Weights of a small GPT-style language model, trained from scratch on English Wikipedia: 8 layers.
Each number is 128 + 24 x the weight over its row's rms, rounded and kept within 0 to 255. Layers, rows and columns count from 0. Numbers have three digits each. The size before them is the row's rms in percent of the matrix's.

# layer 2 MLP down (transposed), 1024x384, rms 0.111, rows 541-612, columns 0-63
099:114110142151178141136143148106158065157142141116132129129168131123146127107126157143094104126148120134096174100088094110144167157124107120104130109158149110140169162081191147147124104167135131
101:122115121131152130126148156127168100147131120138117119138160156120127123074134138156131122124098135117113121090096102150109087124137113139107159087100093110085117124117127161135141109132111127
097:143109106114130141114099106108091125111158105146125165125170147098135105165114126103082124115122149093084118120169115156121115114137132108156123117069101128097137112111168113103109090128161141
093:133126116113131158077121176111102110130132119119147151131170166065153133192112093123131126160127119124149141160109116151131123100142096171088167116122076110110124160158148118134113143126144129
103:087139167115083104091109121086162148147099118098152113098131129142168163114111126076128160158160116167143082075134123100126148137109133132144122115079135133136116144151100195120151136101107102
099:135141098112123121115089139109171133090152124126147115144104129128161145134127084127128110115121121111158137112088145112139138130094132148106116166103082104137123122132128119155102109109144163
103:139133103144102125177127114122123125150115123141124151121116116108114132123099164119115133144119078122139120131076101107106140125149089117137171156104120124123161161107150136134109117145124112
099:126122153154166159124146110130150105068158134148130161160137079127111137113120193116105116134090133147098118122124166166147136093154109109133097123155133124120138111102179114112138132081096149
097:140132133148147081107121147121119119135183119129145091153173123173111116110155125130126142127086170134119105099144119103103168117160149101131137120108102176102121146145142120109155082149125138
100:150120163134090132117134136106110184217144115136160096150077138132177175149132115122145129162065099142126118166116128115108130154137138161100136132132091101125157138112140135128111090168092089
105:170179134117142099091103166119117104107108104128116119154098141120122074103122129108122155116112140123103097145115119117104070145154144118132161129103115118125114132119105102120128133091116119
097:136144143135105109098087148133136116080110142094132116125132077165123127105154092140139152109168130152177101108110105136099127146134134115101110162135127128163070123127150125136113084141115116
097:168131136144133068159173098154102161153137099082107092119117131108128135107135129083134129131125110107141155110131144124144116128119155154141099129137107107117139132071131108140125105130111138
097:143180127106106149119134091116131061135120106082080096110120120160121137111123206138134146150132137112121172128124114105151113152113076103118097069136147145110080107110134119073106132120132121
098:148159135131091140165122132141134116138128113072113100115130145124135098130147124085129153134120120091097131163142137131112164139101116123129065143115165108097120178143117087093119108134141165
098:146144062113153139120146106103116082155155184118090129108127141102093125089138121117105113111135179104147133088146137113146127119076118142145093160107103118123108114116182094092189124133152110
101:119145115164147117098133119150076127120122120082135136138126094123157120119125114185145152124095125157185168142126146150124134103135143193132172125160166159120114111129101128138105123105136162
103:127155128116142129150158113089082104108140149147174145159117135157130095118143137119135156093131096166147139112158165112088125111105090158106146149132142149101129128168134134119127131128067175
099:138143132148112103125106165091145151133147163137128192158119190099141113125139131120142112102140103134116107151160142150111135159101119172155122121112055134090120100096143087135140126143093082
098:130143110187127102120127102115163101085173127153128081129130137154126140148133144080138151095178131094148154105144139107128145115111124161107121158172125140175136151153153150125131152173116106
104:184077112111133134161135133107125130125125122132107140121140149108178140192085101090124141114163099144133108118133078127089097174129154129137168117191157144138113108197127129159132111166127121
103:145149171118139157096137133114120064131153091118131145132113155143179118143154148137081108147092121155149111109169141150152123139148159122087121096156150098132145123160142099171141154130070137
104:149107137108153121164066120120127144067123126133118065169141155144187144140135109121137115138142094138150111120119141139166157143113160149112134114163108145140123151157142127067118169093128149
103:129135135094152120133128104153141127150167117171119118138112136141104157156093132132142138195141143078106100100103100109112110128120129137105149109147151052146110130152154130133123158130127110
098:151107122081145155101133111128140173106105119098161136146157104161169133090153064130144118120113116093146128158122103146158089074085137138123134081140152111112146086098173142163130119126143143
098:099154143109127107100133106130163124083120111149110137111164129095159141138124175160168117109154132159140119127129136145136129129146134125155165095093165180104110153161141100158177126120155128
100:153145152143131121133107169136147100111177110115139129149125124125135168155183111105178132110140141128150112122123151138139151102084153119173137147104117137163185162113152117112166149119118145
106:120113177111134087140137150153118140102141095141122123147130138085122100085155155170106125124091108122109124123109152146121132135123125125161151157083129153108115120142070184176115108121127129
103:155176116099162138136119146155133118098136111132124150135116158149125185167041149133119107141115106142152154107131110119135148122122124090186138133182127105125107160134102191088104089093116153
106:117081141136119127107113136153138125146108098144106166081138100124065158174135170098095118111126147130106121128128107160092093156140128138147129156147118146130122051089154107143129130130153133
103:126152118103098077131133143152150117138136138089124111079105182124100066098131103101114156116127132117145123103165139117116113135122168128141150180117118151125140151145108121087133153126116110
099:124141156158125135143162113133139096122125109144134110119063165120129144142108127081115162108089130141121171163124134134115106115123152120091130114148144160109074091152143150100117172101118141
106:138119120120111125128131105108115143129127145143162121136110143127114114123148123111140129144106104118133111125145156108099112136129101132139101155123128116089146087104101085101121147142134178
094:130151167157130128149114113091117117116108109110109111137125105129125140105130122163155130126043104144104120095125102104098091164085156111125096067110092177119154141097171106154136174200139148
100:142110059190139147109122073110125143165163148105134088142108154151120152121105147111100155145100127148125124158140195169127104125138087148114133114125094119142072133122149122122094147163116157
097:126172116105126125138130147178134125108107122165095085106131134097115118104102107100116133138120125131143099129108143143110087137156165153163132106111091130166139145109093068168120123115111156
099:143124136133141155129141125144120157164102100050125159119198150146148141132125132134154126123117092114123101127087164096095108154139125109138117129136140127135099088132094136130101092155129131
096:084137114137159111152130126092145125095110158170109119112141147078122162099180104088107139140072147081126121116155130142148107180136102154122075092100106158115157161139137121134127122126154138
096:147123144148101190124100119154152166114135097158159134154115115096136159108127144208135141125146167163148122151114182099106102169109152143121128140169120135120157129120113114138152147083101145
095:172133164118104134142118098148130149134110110117106137120122201101145125151105121146100125116131106158178156103127117140113128086106156131127144172119146176100083145107175157159110136136094142
093:142106127138161115144138145130158116147140093148157073128081134106100137134139102088117143168105082123106133105126116118140152142110175148130106176095143139148082124133086138127088155129104109
105:110166147125169096110130150143145156175165128059155126153113108131128136160140108117126134120170131077176126136114156132106116125154126100110111093089161139148142121149121166112134120169127066
099:118121121119146153137152127117144098137092141116100105159144094147132119153148131139139168147097122152115154125091131162089087158114125110135142115109176123142110122152108118152135098129128140
103:154110130093136141136130127117153109125124123139153106141118105154132139184150132141145092138135099065160113142174137117092121154093132126143111116102114121138121112113129146110133103118167120
092:105145146156152139131175104132097129099102155190112112118102136099143058167122135107127114129142117123114147136132122116134088166127118115147139148136126114149137143130129140118163110157169151
100:137165114118118080169087138164095134144112156155117152171148136119135140121126112146139113154069112145162122140115124144131085129117108166135091125102119103112118129165151160125117114113179109
108:109112115091128115116086136141132140146151067092123123145142152146105126129063128097100119105140125113118105113098151108107089117091132088171144146092154138120171128175142104125139117174121092
106:101131099111085146124094123116118073084153108150137152138162116100129127104094089123141162104121138118125130123176138149108140156115093128148146146112146115128164102114099155127148074133153133
107:135128121114123106135100119125085095115140121123139157166149139124070140131125133161062118112119087130161116129157118094159154123156147127097116166165119132150149141095119127119110136123097138
097:122140147099109126102109164109112146174132090160147162101138131123109110125147165155179116138116145115107161093125132102097174122141135162138106096179138132144122163138141119095142081131105102
101:126121146115134160112108121141111128121123162145112137131136111188128129135144135137128141108151172117120111088104108086120153144138117139107108084095132135110148169103121121128153117161160092
096:142100139115125158153140084121137136160146130081092157133113144070104118160127131112130120131125119137108138120142146135104115112143197151134126102159145154096114113130168176172136166159099116
102:159135117104139175140199177073132145133122149103162106082130142110171121091081074143121107106164111120141085122168149167170116123146117126061153133137113107129159142122156096104127111132119114
100:149113130139088066109114072108111115154175147177123177096150128069111132136156143107112156141161122120089132143142129106139112125109136115112100098186149171136134140186154089139180123146121127
099:112133159105095105108139129106108148133115155129125145116092129160130145111125131104123154108115052119114116146150120124114120130149158115155130141150106092116146108124124144123098168132105070
097:121133138112092104145105121131156128138115111108144133157077118136140167131125139170082102142121148147190114141136108085150140147166120125138132087123137088145109103124142182099148142128124145
097:146142163152087112094100107133116096136129114102125136128099088138090151125112128160153130122116138164155163164143096159079125145142091124133142091143124160140143177087131166105150131127185137
098:074158130143146133135110161122122166119121121175149144128114151090107099119128136108144097176128120111108125107136160106115091132153132105100123160134118110174158117123086141116135090165138125
102:107124122104096124163127151087146098130100118108147146133156120157142134139129165105138125169134104142133112090153115174088123116123129149114088124098084160131134132135131134174097100103129163
105:131171116140103117123089106148085112147153162100109094115119087150197097115102152117132094105173115080097137203105146108171105137109091120152084087134133151140127150144125154111139151120135145
102:094138140158158151096116126140100114098120132122128093100134161172098129127124120110152148144082182113126106112118126141118149091130096148126128092109101111152096156111147125115122112092136095
097:108086136129116132135119160091155153155104125097151084125120127102129113111177139152154121121163152085149098130134172133067143145132098148148123164113131145129129149122094175150131145110108159
097:154134109148117129129167107123115130131137111095133143100138124142122129100133113123168135126129178098131098132108147126168142081141125100118164076125145137112137168087113121116148119162131194
099:127087133141132097082056132127112146115154155130158135136146082131148134115116144117156141094131106144122153135131126172137132129094144124112133094077102127128124133096152142092146156153129189
098:132135151121123141159121134136127091126080141139100102152137134155145154114165124124122149138197074098135149163148120103148133104131084141183133090126187128110104138163159184136073144126089111
105:110106152132117122131153115159145110119127134143154091078105112153119143135167136190139130178161132073125152137116133130114151112118129112160150111122151144146118133084146113161156138126143152
099:150164065097093143144156137105063123147116111121144148145158159124145142137115159148135136117108118158104134148129118152134144109128160114171155097155107137160133145101128111118136155156129125
103:132123115099141170122111087107101121175114151124141111143143116090157143122102126131111183183090132156134130107139124152131142107090115129205112146137083138135116152134156126128123115152137127
103:134114128108098124141170123135078116146132140141152141102145165066140081089163147140134103104151114139109070135137102095088110111125102079089143110121111146105165168188123155108101117132100124
100:149103106167092157136118150146088133136144090167105144161152105130136153147114158165180156127138106118157109142155127120149163154152087134159131115127158127141103137128135132126125088079110150
105:116124155126123100088119130157144104150156090148101100112109139140110127126152075097145117130112107100131131124139073142121121154090141135112098087127121177126144129137129143158116127104115144
100:161172126184098134168079096084121114137155127138158142118117126134131118129118133137106173137134115139103105125116150147102134134104118093140170089126138142107113108108202113102139133163132105
# layer 2 MLP gate, 1024x384, rms 0.118, rows 542-612, columns 0-63
099:109126149112096098119152147126112118127116120108107148119100138074105145162095111126113102135109120138129137121147144132151088104125144145107155120135122112128169130169141150148135150106106116
101:101111143125109118135109134144157128138120172139118154146127106169116143139116086115127126114151136136117164115147101097125134144094154098088165096156157150123179146113153160140141132087135135
098:109139147155152130124134128152123126121112138181126145083130097128129140109167105174146143104095151127132178139145129122117113124111143141165089098131146113117113116127118085128166136149122168
097:146122128144098147136142124111160114140147114178143147118159149172120088168129158138152136151176100099108112139119115147102123093132113159130134124108143155140160109165088103144144149095114180
106:168122143118147146125103085115165098102175098149133071131136152138097114139110108116130125078117122112160123153093123145154091146122118115120100143137073104120106088125131126162112119123107144
100:107132119106115092140090124124123128137091125142147147127107130102158109121112123128129134158111115122103130074136132129103113148092124133118139126080107081140137160156116142156111111117126138
104:082097083130088154120102168103120153102126131147150161165096105092118125151134161173079142143120106120154131101154161129115119114135129097114127106119085104136143143110149143123136123152179134
094:194120113108134160124112109168122096115156093177133095113102121144111103138183140126129169116116114203166119127132132122151137138091121093141155084138158114132134154107109103095138124107097117
104:125133148099093147089115151133116129155120176155168140159125145132117177078097082142145146131116154091090076151136137114152103175154113178133133116139128099118125140131150112116135074168112122
101:095132149162163141196153084113122129164106099162118087132177121116147132172061123157152150155124141124117130133120134123147136120148184132171127152112125146131150101113144138162143139148132114
098:119171167135163153118097145151162114108142133115154123101108076150156143098124126117118110066158142143201168109129127126116136167160120065149128127136136130074174141133094131099105115125131072
103:142095112145132139102115109161119072120102120131074118105114137154115091118123126144108123136080136155118124107100113117138117127158141116135143145142152119175113130174101141156119128118123112
094:107101124116142134130127126132080168084138146098145146143132144098100115117150079148127136120160127158158108169103165115147154097178157130070157178120135173141180107128172148147139130102098107
099:157117156100153127107113122124165148122108125157117140101145115127163158121146107167167129149127134088142108172142157115119156131107077127146138124144114110138161157132152128115121109176152121
093:101154205103109119120110147124126123120108131117113164157126114115132150099099143152152138099122136082148086139148156123156137114155139124087108111144142115136137087140108140128168068122129155
104:117131140144117141134075125131133142149127123123112111150160160183177074109140122145124126174141131100106136168150202127089138140081114118162105134182114150157124102135136150123152103086157142
103:143101129126138114114122124102105067112107143104171136123084171095086178105170126104109152119091120102160191133177158176116079130102108156103156143147165120125089149149111122166147143130108125
102:127148099112120170111124136107115140122135104130159120123106111165166135145160135135111107108152086129103098141138186143111154121087152132080157118177087112153104164127143125087138128083137115
094:126139161120143108131153126161145166143128120076118095118153102111178128149092104172149139151113132113068133169140097119138136125135120129130120103100130112122164109180100143077152165142155101
104:097116127175116149117158127132143125113155118163134124117128137093142149134116069095114119131152122142118100097099117135147102147132104118152114084116161135091125147130119150139159122138110141
120:139133152104096133115137147161104103125122127084088120104119130139099182116159099120114106093094113087154138135117150151130117102103087117138086132145095133138143132101121140060110129142131103
104:151103165081141143162153138164141118100166134099110095138124148186144114158093166119139129135110094103144151137123083096160159132059111121113119119148172147145171139171139094083146143138106138
092:108145142082117129144133138144080130146147136111089126126100150130173162175144163074157112160117133111115125074117124129143113101141168110120138148110135143147122132141103123128142131107104113
105:090145148139107101128134156108038110111134127138118124124090129162141100123124140149174108111171132145100068145125134117136112117131173140118143182143124100139117148124166142084116131125157093
110:135119222106128113117126140138164137115156108169109122133139130147116124131133195156132151134139129142152130137099114138130092115118127124113157112161143143116155120099100166124149143140163078
097:117117132122096140110126120153121125165140116163105091104136150110132126156129133141098116113121122133122134121153119122144130095089153136167120131127138129134113143117140160133088154107177131
100:098147093102089119149141130133129144109145113143167129126106108146132149159086092127069157104152164155114124115117170114146145111131117134124150174086104127099112125116186146129106091138109127
096:094110117164153142149118165103104118120123143118121078120200093118184170121171116095129101134138144088125105073145129140132098135097125118111144115121157162136103120133113119122127125124144089
107:102157112134117109146101116116120120156060139145113118138111146107155173126133132170136158174136056073084204170154145141142102136158113168109120130112079088098142114129123165138109150135201116
101:098058128096137157144151066085166087145170132115104090111150135080120149170125130141149110114095133119135117126125116152131121158144136135143130123133167139158143099117113131138177111108109144
090:128120103133088124177137156101126145167122137153117091158103111113134117108160144129110170127089110080171133164159160119185097156152107080139121132120138121181089143107172145115157151075087088
106:121120146139107127172160150129125150122117129135161099112105078117122144149102097120131108079160085118142078162151131119122129089124139123136129104141173104068120101131113132147099114131125117
098:125136163125178149145075099118155070118136147152123104137144166146132141100149111124149114137090130145122117133150149151074121108146131119146117117144099196087179120116162091181111164112109115
101:146145152081115151134115182185150123144122114121109166120096138096156102144129146129126113127097116058154167107134127104142129092129130174118112161123096095102120073099107140127103158121126133
097:118131176117122098098118141132101088160128163136144136124141179131157130122104121152170102162155146124113134120139137089121172150127119084151105123125138169121111139153124131112128135150098150
092:118112091129109183114109136100135155127112152150119099123091081110142189123114175156143127135164119127157146127102133161140116101120156128096101115118106150147127112169170180103136171120062147
103:153114110093068156137079100160155115155154150142130119099089112137131110110154128108122122131092122151148137115109146121096141122094148114178154130155188102139111180149134124113083098171117127
113:113125134108142137121169128114153105147108184109098116121144166100124098147102110110135140144127130108128141127138125157128130146114112106114119155138176112120110137129163108123110100131145137
098:129148138129112093137121164114134131069122084130148144147121074107118154120181135103153114160118096111102110164156153107179152144174071152155125135094093143134123106101109146122143160132173113
097:109116103156067150140111132145119110163143123112178095141115159120151133199054102132106118110121078121117138131128102119113114110147146146121128143125120116158097130133146137119147091141139143
101:124082104117118122121116166124161148153129108114132125142105162125105073113147144130131114100132092118140170125132184096116154126158181153113144108123084106079112119139139159150119123141133126
099:139138169103140108125142170169114159097119132148116126107089136113120160133118101171088148161174067131119134128110106105130126118159145114128109135087128120105146131135123167101135100138173128
101:108123119102116147120104165125099133153122121136096174119097093094132143084108160095138118099125141060109122133136112132146118111116132122106122135140131083078075090127115133136138140114109133
101:136149143105109105095135076149138109151071137110141140154090150141105178098096151111107147115109135128113119120093121130121090147156149136116191127156139186134149159167119156150170125137120132
099:112131150096080126056145123124090132150149118158121130165104140109129102110120178151113167103142148145136151173126177139118097154123155123123134102099170124170138134163175150121131135086140126
103:156108113122113142120129174077122102141155139174120137085135136116139147172099118137158121148077135140136162145142088170143086137104161155126127114126103110168167140127122121144155117087120221
103:130135117095142114135117093121120183185143128130142121131147119148148105122167131143092170142122136119095158142120126160114147065081139121122140176140130136113088126107110118163173137131099118
102:091122118154124134100145142115089142123131112116140155146146118138155137119140111166110114154119143066138126156131146191123075124151095106179166104153147142130104138146124158143162127123090133
095:105169154132121139115127135122123059145163118113132132145132136173165110131127153123153137154137127117100115131119151141128157106113172120134131121162134096120117183107142143106119111074080104
101:108072118113102117131103160139150152117144132083155147094143130086176149169118126181122139098094120126138124135135123117107097108128130156124188104151129128148153139124129081111120134123153105
098:097062140149107087112129141111116165098129120160147083106080110116092166094174143134131094159103133154121142142116077099121149125112096102128145155123146175117075109139155139138140116096099145
105:133120093101130130166153096096150181153137129123123111149149139146127133143097146117141139113114119175139101071133139140128123097094118141106141111107135117118154085085117094142141085120125123
100:114144146132115131103107130182133145138161150120121131117161138132164129124115117113120133113111156132123147146126124120143112151154135169156118144124115143147107146121138146112138098117133166
100:154146133130113132150139100137101148133144098112135131146101082108076122088135105146115135144126122130153115147116165083112083124144128153088116191079103119107119147152095156090128139117133116
088:108105134113126105122143108116158116157130136124189164163109155114101153145095120159103092135178118174149141124107137080150157150117094121126139122119142148166108146138123118108130134113094162
097:157105112139079173099139103124110152129103162119188142137156107126168113149127133148153127156096120147136104140141113121110110107122132138136126112104105159178088157113124183148108151106107158
109:089108142121090072101120128115142133133104151116121118111127131149122154149120156130118133079143130150157093121154105158160091119123137080143123125125107127090138138126141112122135100130126126
105:146136133096111131089173119108092164151114132109111087092107124102133120119134139112127141099099110128178091099145131147122142188119137145137110119158129118123151127149153124166139121136089147
109:144144091100158145122099123162138126174132141133143148144140159114113138135140128142164148121087131121088129149125109123119115134116149139128199132180145149177121167108162101115151138153124095
104:120113168097121165152164136086135112116130138161083105148158151151162140149137106148093084144153063141145147157119167142173106116143111138151111113120119132172148129115112108143160145103154127
096:131100131123087147158161135152123109134132126160077168111084159148066157127115119148076126159125170149155081155121077124101112143123147140093107123143111124111148116142161145128104162100135107
093:138190098146144120103155120162148140109128116136164141127140149116129146099109105144150141158117178148117128152156121125145152126168144103123089114113148193126111132142099114107151150116124136
098:144164121106128180119119162152127139123121099162095152138148112139117118145106147083136156058132097108155123150080159112193151130084093119137092132119147110142102132159121139153126105142162148
101:142136097168144130119107155156139142126127144144096181142104136128129168102098111072087147107142090115139098160105145109082129105122108097138119135086123112186157173140141142170161140140083169
098:104135135138116152119104119151110104129104126143122070122152115144168093089146148138124094144123143129069129148160188127148093138181112065102078145117121117131115127126119127105120082146076138
101:123103157143127174154092111112149172073165120134121127107130101088105121104175113133079155132157146116150146128110129158138116141126124133119116108120108108100156131104164101157184163096144178
099:093106139148134132156140098106099130171130110166150107168165138112134149154158104139109129118134095117130146131129126187128177119113120148159107154106117112103110140151137105136151130136121146
103:123127151114083132123137187082112121152132129147133116151103107114149114122099138207148121176160131114137120129161104140151134074123137141074172138143152076137086122101139144137123140116129102
102:125118140170079122109135097110112128132086161120157135096118160114178074171119128119109104115159173119112139156128098144141111111101102116140108136114094138134140095141100104104106149149095110
106:120089127123117116137087081102146149127135218138122145102135133147116146110115113155112134126149154156112120133160132108156150191110150084110139085093122136136134132126096128141143143097155147
094:077132129115093131125126119116123163154106102123130117107102165142174140117096111165145109114139097137106091124119140130121110129078123104185132146106150144139128167144155118138142145153122128
# layer 2 MLP up, 1024x384, rms 0.12, rows 542-612, columns 0-63
094:126149114147157136130109111129120114106102141170096106170145093161106130111171121116151144128078163136130107153101079140117113171125097115138089123138145130160101131097105133134091150121123156
102:137175105109125125120181158144138143179146155134131123100131205117123129070139166135134136142169113167103096137147111166093102094132157099108137100127121086129140158145142098085091157126118084
093:133119109158123126139145155114158109147109130128158153103130123151145141133130150128148145173134118115079107078176077114098141132126150097141104139137129149173141155076126132123100105088113073
101:160106118127120137108122138137135180144072108105149118120139117128141102129135127132148142132117130177103099147126095088133111135131140116160115125095139144104160154140151181134152140117179106
094:120145134095129086160160177131090131112099155123119142149128109112140138133094121162148158172133102161146129118174168125102166109147104144175163106129126135118141151104120099100163175122173128
099:143085119119107143112168117149169148138154136116146146125144149151140154134153160127132139108156116086139126145126101113122115115138134128133132139128132147121109118116074104134189161128098123
098:145105142072127123160152135157137124134121133137135092114123120132159119128099092133103131130150117100133129177113099097117111148112148169137141120147132185157132163083132145134089121099177127
098:148122117104119151105130201106122124126146113126127104156116096129121138147105114121090179097107150184139140122134151134103154130176158129095119164120125178134125120130135124104140118141142148
095:110141127136143098145146134107120137109178130113107122119148130126122114144075137073112116157165143093085147136145139136153132100129153079126078132107126141083115114107180109112070149100118122
097:136141175116175104168152190103135102117148134103126143137133108109096103117135175105058085106131112132141150175086118087127116112131144140121138124116131159132132107133132119117146168143136121
101:135130124142151130118135098114167192141161136163112190126112111133170145138089130113172095117095126126087153125104149132149134149123121157141113167167105134101141143133121129089133168124137130
101:101095106105064145113074137111123150148114133138118133148084151146127131148099120133144124134167137111173099126098120101150158123128104122132160137111147089127106144164108161155102116144143105
093:147133148133124123119132104148126150131126098141127108117163138137116114168137121102132095139135108113120143172062153151124165150148104130073126151138147147132119122123143147107094122138131118
103:127179138118133145115123106110148113111127152121120133135205131114139128125133123086141079134162171133156107138113099120123126158106144118155162083154119134143112117123175106107137124121090117
094:125165134162124143146077142111118128122106117194138144131080134153145132157108149142146139102171127161072133184131114132084155164132128153126143102149146149133136144119102086135095171152086096
104:082054181095135131147147123119144131092102133162122143114159145152114118129136141118129158121093107069096105154128147141105147131110099143116148080117130107107132087129111154139139142125171118
096:106141145147132198131136153178146128145136076144120139136184166163139091108147139147184103129163155139137097099091110124144128129132096139115098117144135171113144069125120137115128124115126142
101:144079151075147107151146111171075150121117110132161154178148111097136110099105118157138130098149132149107138076123155104115176144083150121100149146092169128111111098163099116139157130110101110
097:157106126155072137111120097102173152124132153123163125070139153159129190118134113135115128166123112130120125131157150121093118113134163150172131169122169154173081123144134165114122081110133134
106:140127101135114151123151133111162131152142086132092136134099123138162138116107112148153167155123136134133078192123086144122161137082096104124163112126149104133133150178138147131078124116100126
123:148125127157156129104144110138142114162145117162148138177120116122149060162107116097163114146132107134122116178134102107095127154177147126100147119167145128119128151134097085136149124129152110
096:123176104124109111165056140124133157134130151146142122134110104119100122152120106152105122116111126097146145083136198155127118143141102133110147128154122122079125134103124131147134111087150184
100:130151137187148115118126142150111094105151128122154111119123147122117121182124146107132125155115110117069110110116155153113100119075102096095120125130121135106140097146140110128183131117074106
105:123109089107137143146134106116121151141134103083112135141142153107169137129100082120154156167132161114142104135127119090128136123111142105097110101124078096108131131143122108075092124143170111
102:139078116152109151115127121139114140144154134148075134155138165112148160148156123129142096114110144091112151122157156139122122101156152119122117148159141128098115127083123089102142104103144118
095:118119137143112128148132126177147140126153084170115152126102145180143124118129154150065084153148131164105130080120092125137150100144130139116110120132135131131105149121107094142111137121149158
104:141118151134160095144110134126123144148123099132115099161129161089142118133197157166179088167100098141165152099104131147139146111131163115126121084139154158136113142106111143110167165121124126
103:176194134106127095076113104130160152092125113134144146136106138125105110103130113163119164120100142118125100168098125126132154122146159173126114089086105156101153123099130132128157153107078155
110:170134122136075116122147098112132118151109165117107138103125159106125136128145167123104144115094115135086170114134110116161120142126114108124131094160083136139108149124141154122108153122122138
103:132122158123188129163075087152139110115153169112112136095137125090117072110149126104096145145116136140098128095154138098169118122131135135118120137099140125092190103136115129160107102130161106
097:114143127141158111084113087125142102127132121114123117108136179148132142168103139122138120154146143158104169172132153152072148112126099134126119113128128159076124101129116105130129169145135157
109:126129124113127155117120128146099120104099131124101147154114140099129102121128159127146130163140134109104134111122139112109154098147146111137128133170139101147137186102107130146116089179126124
096:092126106176153137141121122123138124114145139130154162139167181127128151090078093110082098187174095165136134100146154126174106117148148114123068154170131168129130124082177148141151129134162113
100:142151138104151152149119100131108131118113096096100121095153120088135136126125126141101098123119153109115133102134143082134137111147126086120126105143100149102096121105133062143082089105097172
099:102122128078131077129143111138125125112170085127155112119121135081123100176120153124146117115126126095165144128139080131157128155115111130144096099142110154110118155126096126141144109163093116
086:101085100136145144106181104126088161134110112121148133124135123142153133177130167135126134121143089134152082112072113112152146098136132107090115165103121136144113085151120174094114123115127154
099:138114152146094142081105119140141090134154130089140184126120101121139162113108143155139107150139151146123170108171116139156108133112141165139154133146138129126097112139119158117116144127135078
108:101130118135168119107146111105145114137117143124093089121178130096107116131108062082144136151101126117127100087112085125147136158143102076135159144144127134113147156125168153123113145111163101
094:124182145156108065149132147088165136141110168121116131125133061132106145120124156124122076172116118138082109098188120147149165119140134165149110145136139161136091114110110118144143148160151139
090:128116155115202124119148150091126108107143148150113140091134115157121156067146148113157134133090162117155123111120142149159126154113082125132104120106127125134143095100104115104128174123118117
104:146135163100108139061146144134162128146061097101134104149084135120109133143108112123143093144136147123096128112135141144097110169171131137142100107115126144097123123167108129156090124117104126
098:132108168119111153151113129156132119154150162138146146090180097124085145090176132164126134103133089119104135144102137145143101124091177109148147144102139135129126123157126160170131139083130126
103:130107127142097130109097118138142111118141166091092133127120139130101158114107139134189116078135125088099132136126161126129145122106113120103139135169112156109123145189082103143067132140102138
104:073126115138130113075146076158125144088140143118111113114127118102149105143162132143138165127132088121115136086111121173100112169183136157111128164120146109155062112081151119143123177106100134
097:163147141106128141058127111136127145127139140120102167117108166140106170142121145112094124122147170137123137146132121137172164113128108102103150076095122165141103135147162128100130138105107128
108:152113102195175112167121148114155122112111119148110104124168187128125121160174110114126170176083142097132145137150117159123096070094128130131169125115199144132108123104130121126115077144119152
104:089083129140124092138119079133159142125172107103119169135117114122124143090177142156126125106129131143096141156150122104143154096157097153127127149115160132095125140120120125145148114087129135
110:113115089141128153135125127143111128136108125115112166105143070114092094118138121182104143128118138111146112134074156143146101180155118075114129123180110162130124146159155141132147129126121149
097:124113126124066097131168132143121142135157137101094110135099136126081151133113146123120136119134105152129134083116123116081131165115084179112122147154117127124163102150104132130151180173207140
096:118128097188117113147077150129108155137069145143086145127147163177125092108135106111166121173062156101106134121110116102134085155114127158126093143132139136171111144128129177186136113137123179
098:095123095088083150134124140097150122110108162117109110118128097122114149117122120139102145147148132131149153128149129109198147165088098129102105123117094105155121131179144146097106109129158100
103:121154146111135134156150156138121160108109110153114091102103157073104127075118140152094149093123161164146128093108165177129140127092111118117115106131114080151149137090119145156157129136111143
103:112126125139123144097108098168140124176123110135077121096161127114163130084115125130114155114129119156118115137098094146164126146133104096153108155136137137112094126109167093111157086135173139
101:142114096096142152109158129123141146134137122135139099155149144199061122173119180184099095169124155136164127059153136079155115141143135137177165172102101126119164115167050127135141140103135185
096:171161122168135113117147128130084145120169079167134146131116096120141118164143162101121149110096193116122109145145139149132128100154189129128069137099126173125125143104116145138138175124121135
098:135093148125161139138112131110145124109143072130111140121138121122142099109145139136125134120142149131112129127158091148118122111118144143095117134113141122130160088157140076142142084128150107
108:176116138128154120134111115129139142119112136178142157109143135162148104135153094107113145117140159125175129115114106104114129126105149145119112091182178154122152146113122126140097146091145166
102:148111150139116149110102105159118135130138154117165082116097140091129127131144191096130131178123116148129150110159142134104123127122146128153156130146089131129075128133154092103144134068124132
109:091134118144124134119172118139121159137178132115130125154149122136153119104098138109072168127191106146172110179115143124130140109101133136111112124126115144120121126112143137145139126164120116
104:123078148102166144144114151100135116111128128150072119138171143102127130124179079167121159158116100097159142140156155147160140110165102108116109108127095147144131123148167122117160099091116126
090:157151112132142130161130135130108147097165163183102136120097138093094121107123128159154105139152141171115096139106103105119182114124131127077113145137095094090144112172175178149114144084120141
102:141116141095090142128105108075124158114130144134109136188108138136123149136148111131136120139142117128135131154127150120080112136147118142164144187135124088137149105111160150122143081132122142
098:132137148119112079140132126133099106097100149123127125129062140127118124146142088144150055171135112142108134094140148150108083119141154127124080124117096112158125181123177157148169128140112114
098:114140118124102119147127119086160151150146127075118132101166082129088096095146099105125149136121133119154107084102086119120106145152101104133110173124091145120146141157108101110137132078124126
101:096170152131105148182110156150119122153144115113104124149104141143152094117121116171121139160123114146131145127148109127135088112188141105089136101093111088141131140108143113054141146149126160
100:113134134129147107120107103109145153133136136100186156115130105144146124095100099130135192152122120159118125136121128161100130123111135130162126081133118108124144149085140108113121139111139173
101:151113122119151196119155112135118141125154068122130141139138128172114141143174163115143161099165189136126147092127172105144119105089132114128100091144134174154058125152140147119137104113109155
104:094146178098101139151113185116149153135132136116094093174125124127135112114144136179127131141148091112080155135148143116144153094127121131077156123108153093120105135112122124112114132143112117
098:163116144114093136120122115136134166147103100125149145128124159125128083158122137139146092119143112118084112138135095165200114160157091154120143125094133145138152103133113152124111146144132133
104:121147121111091142111115118131106076125195127162135132116117151102115135149104114151089123157140102138106147124113109120134091178115122129109135119100151119149108146111124123089078120149143087
096:120208104171097137133112130130064157089169164096139127125151101114172173181122135098145154133098148115123067154168068125129166102134123142080125127137141132168090085135140124117115128148136101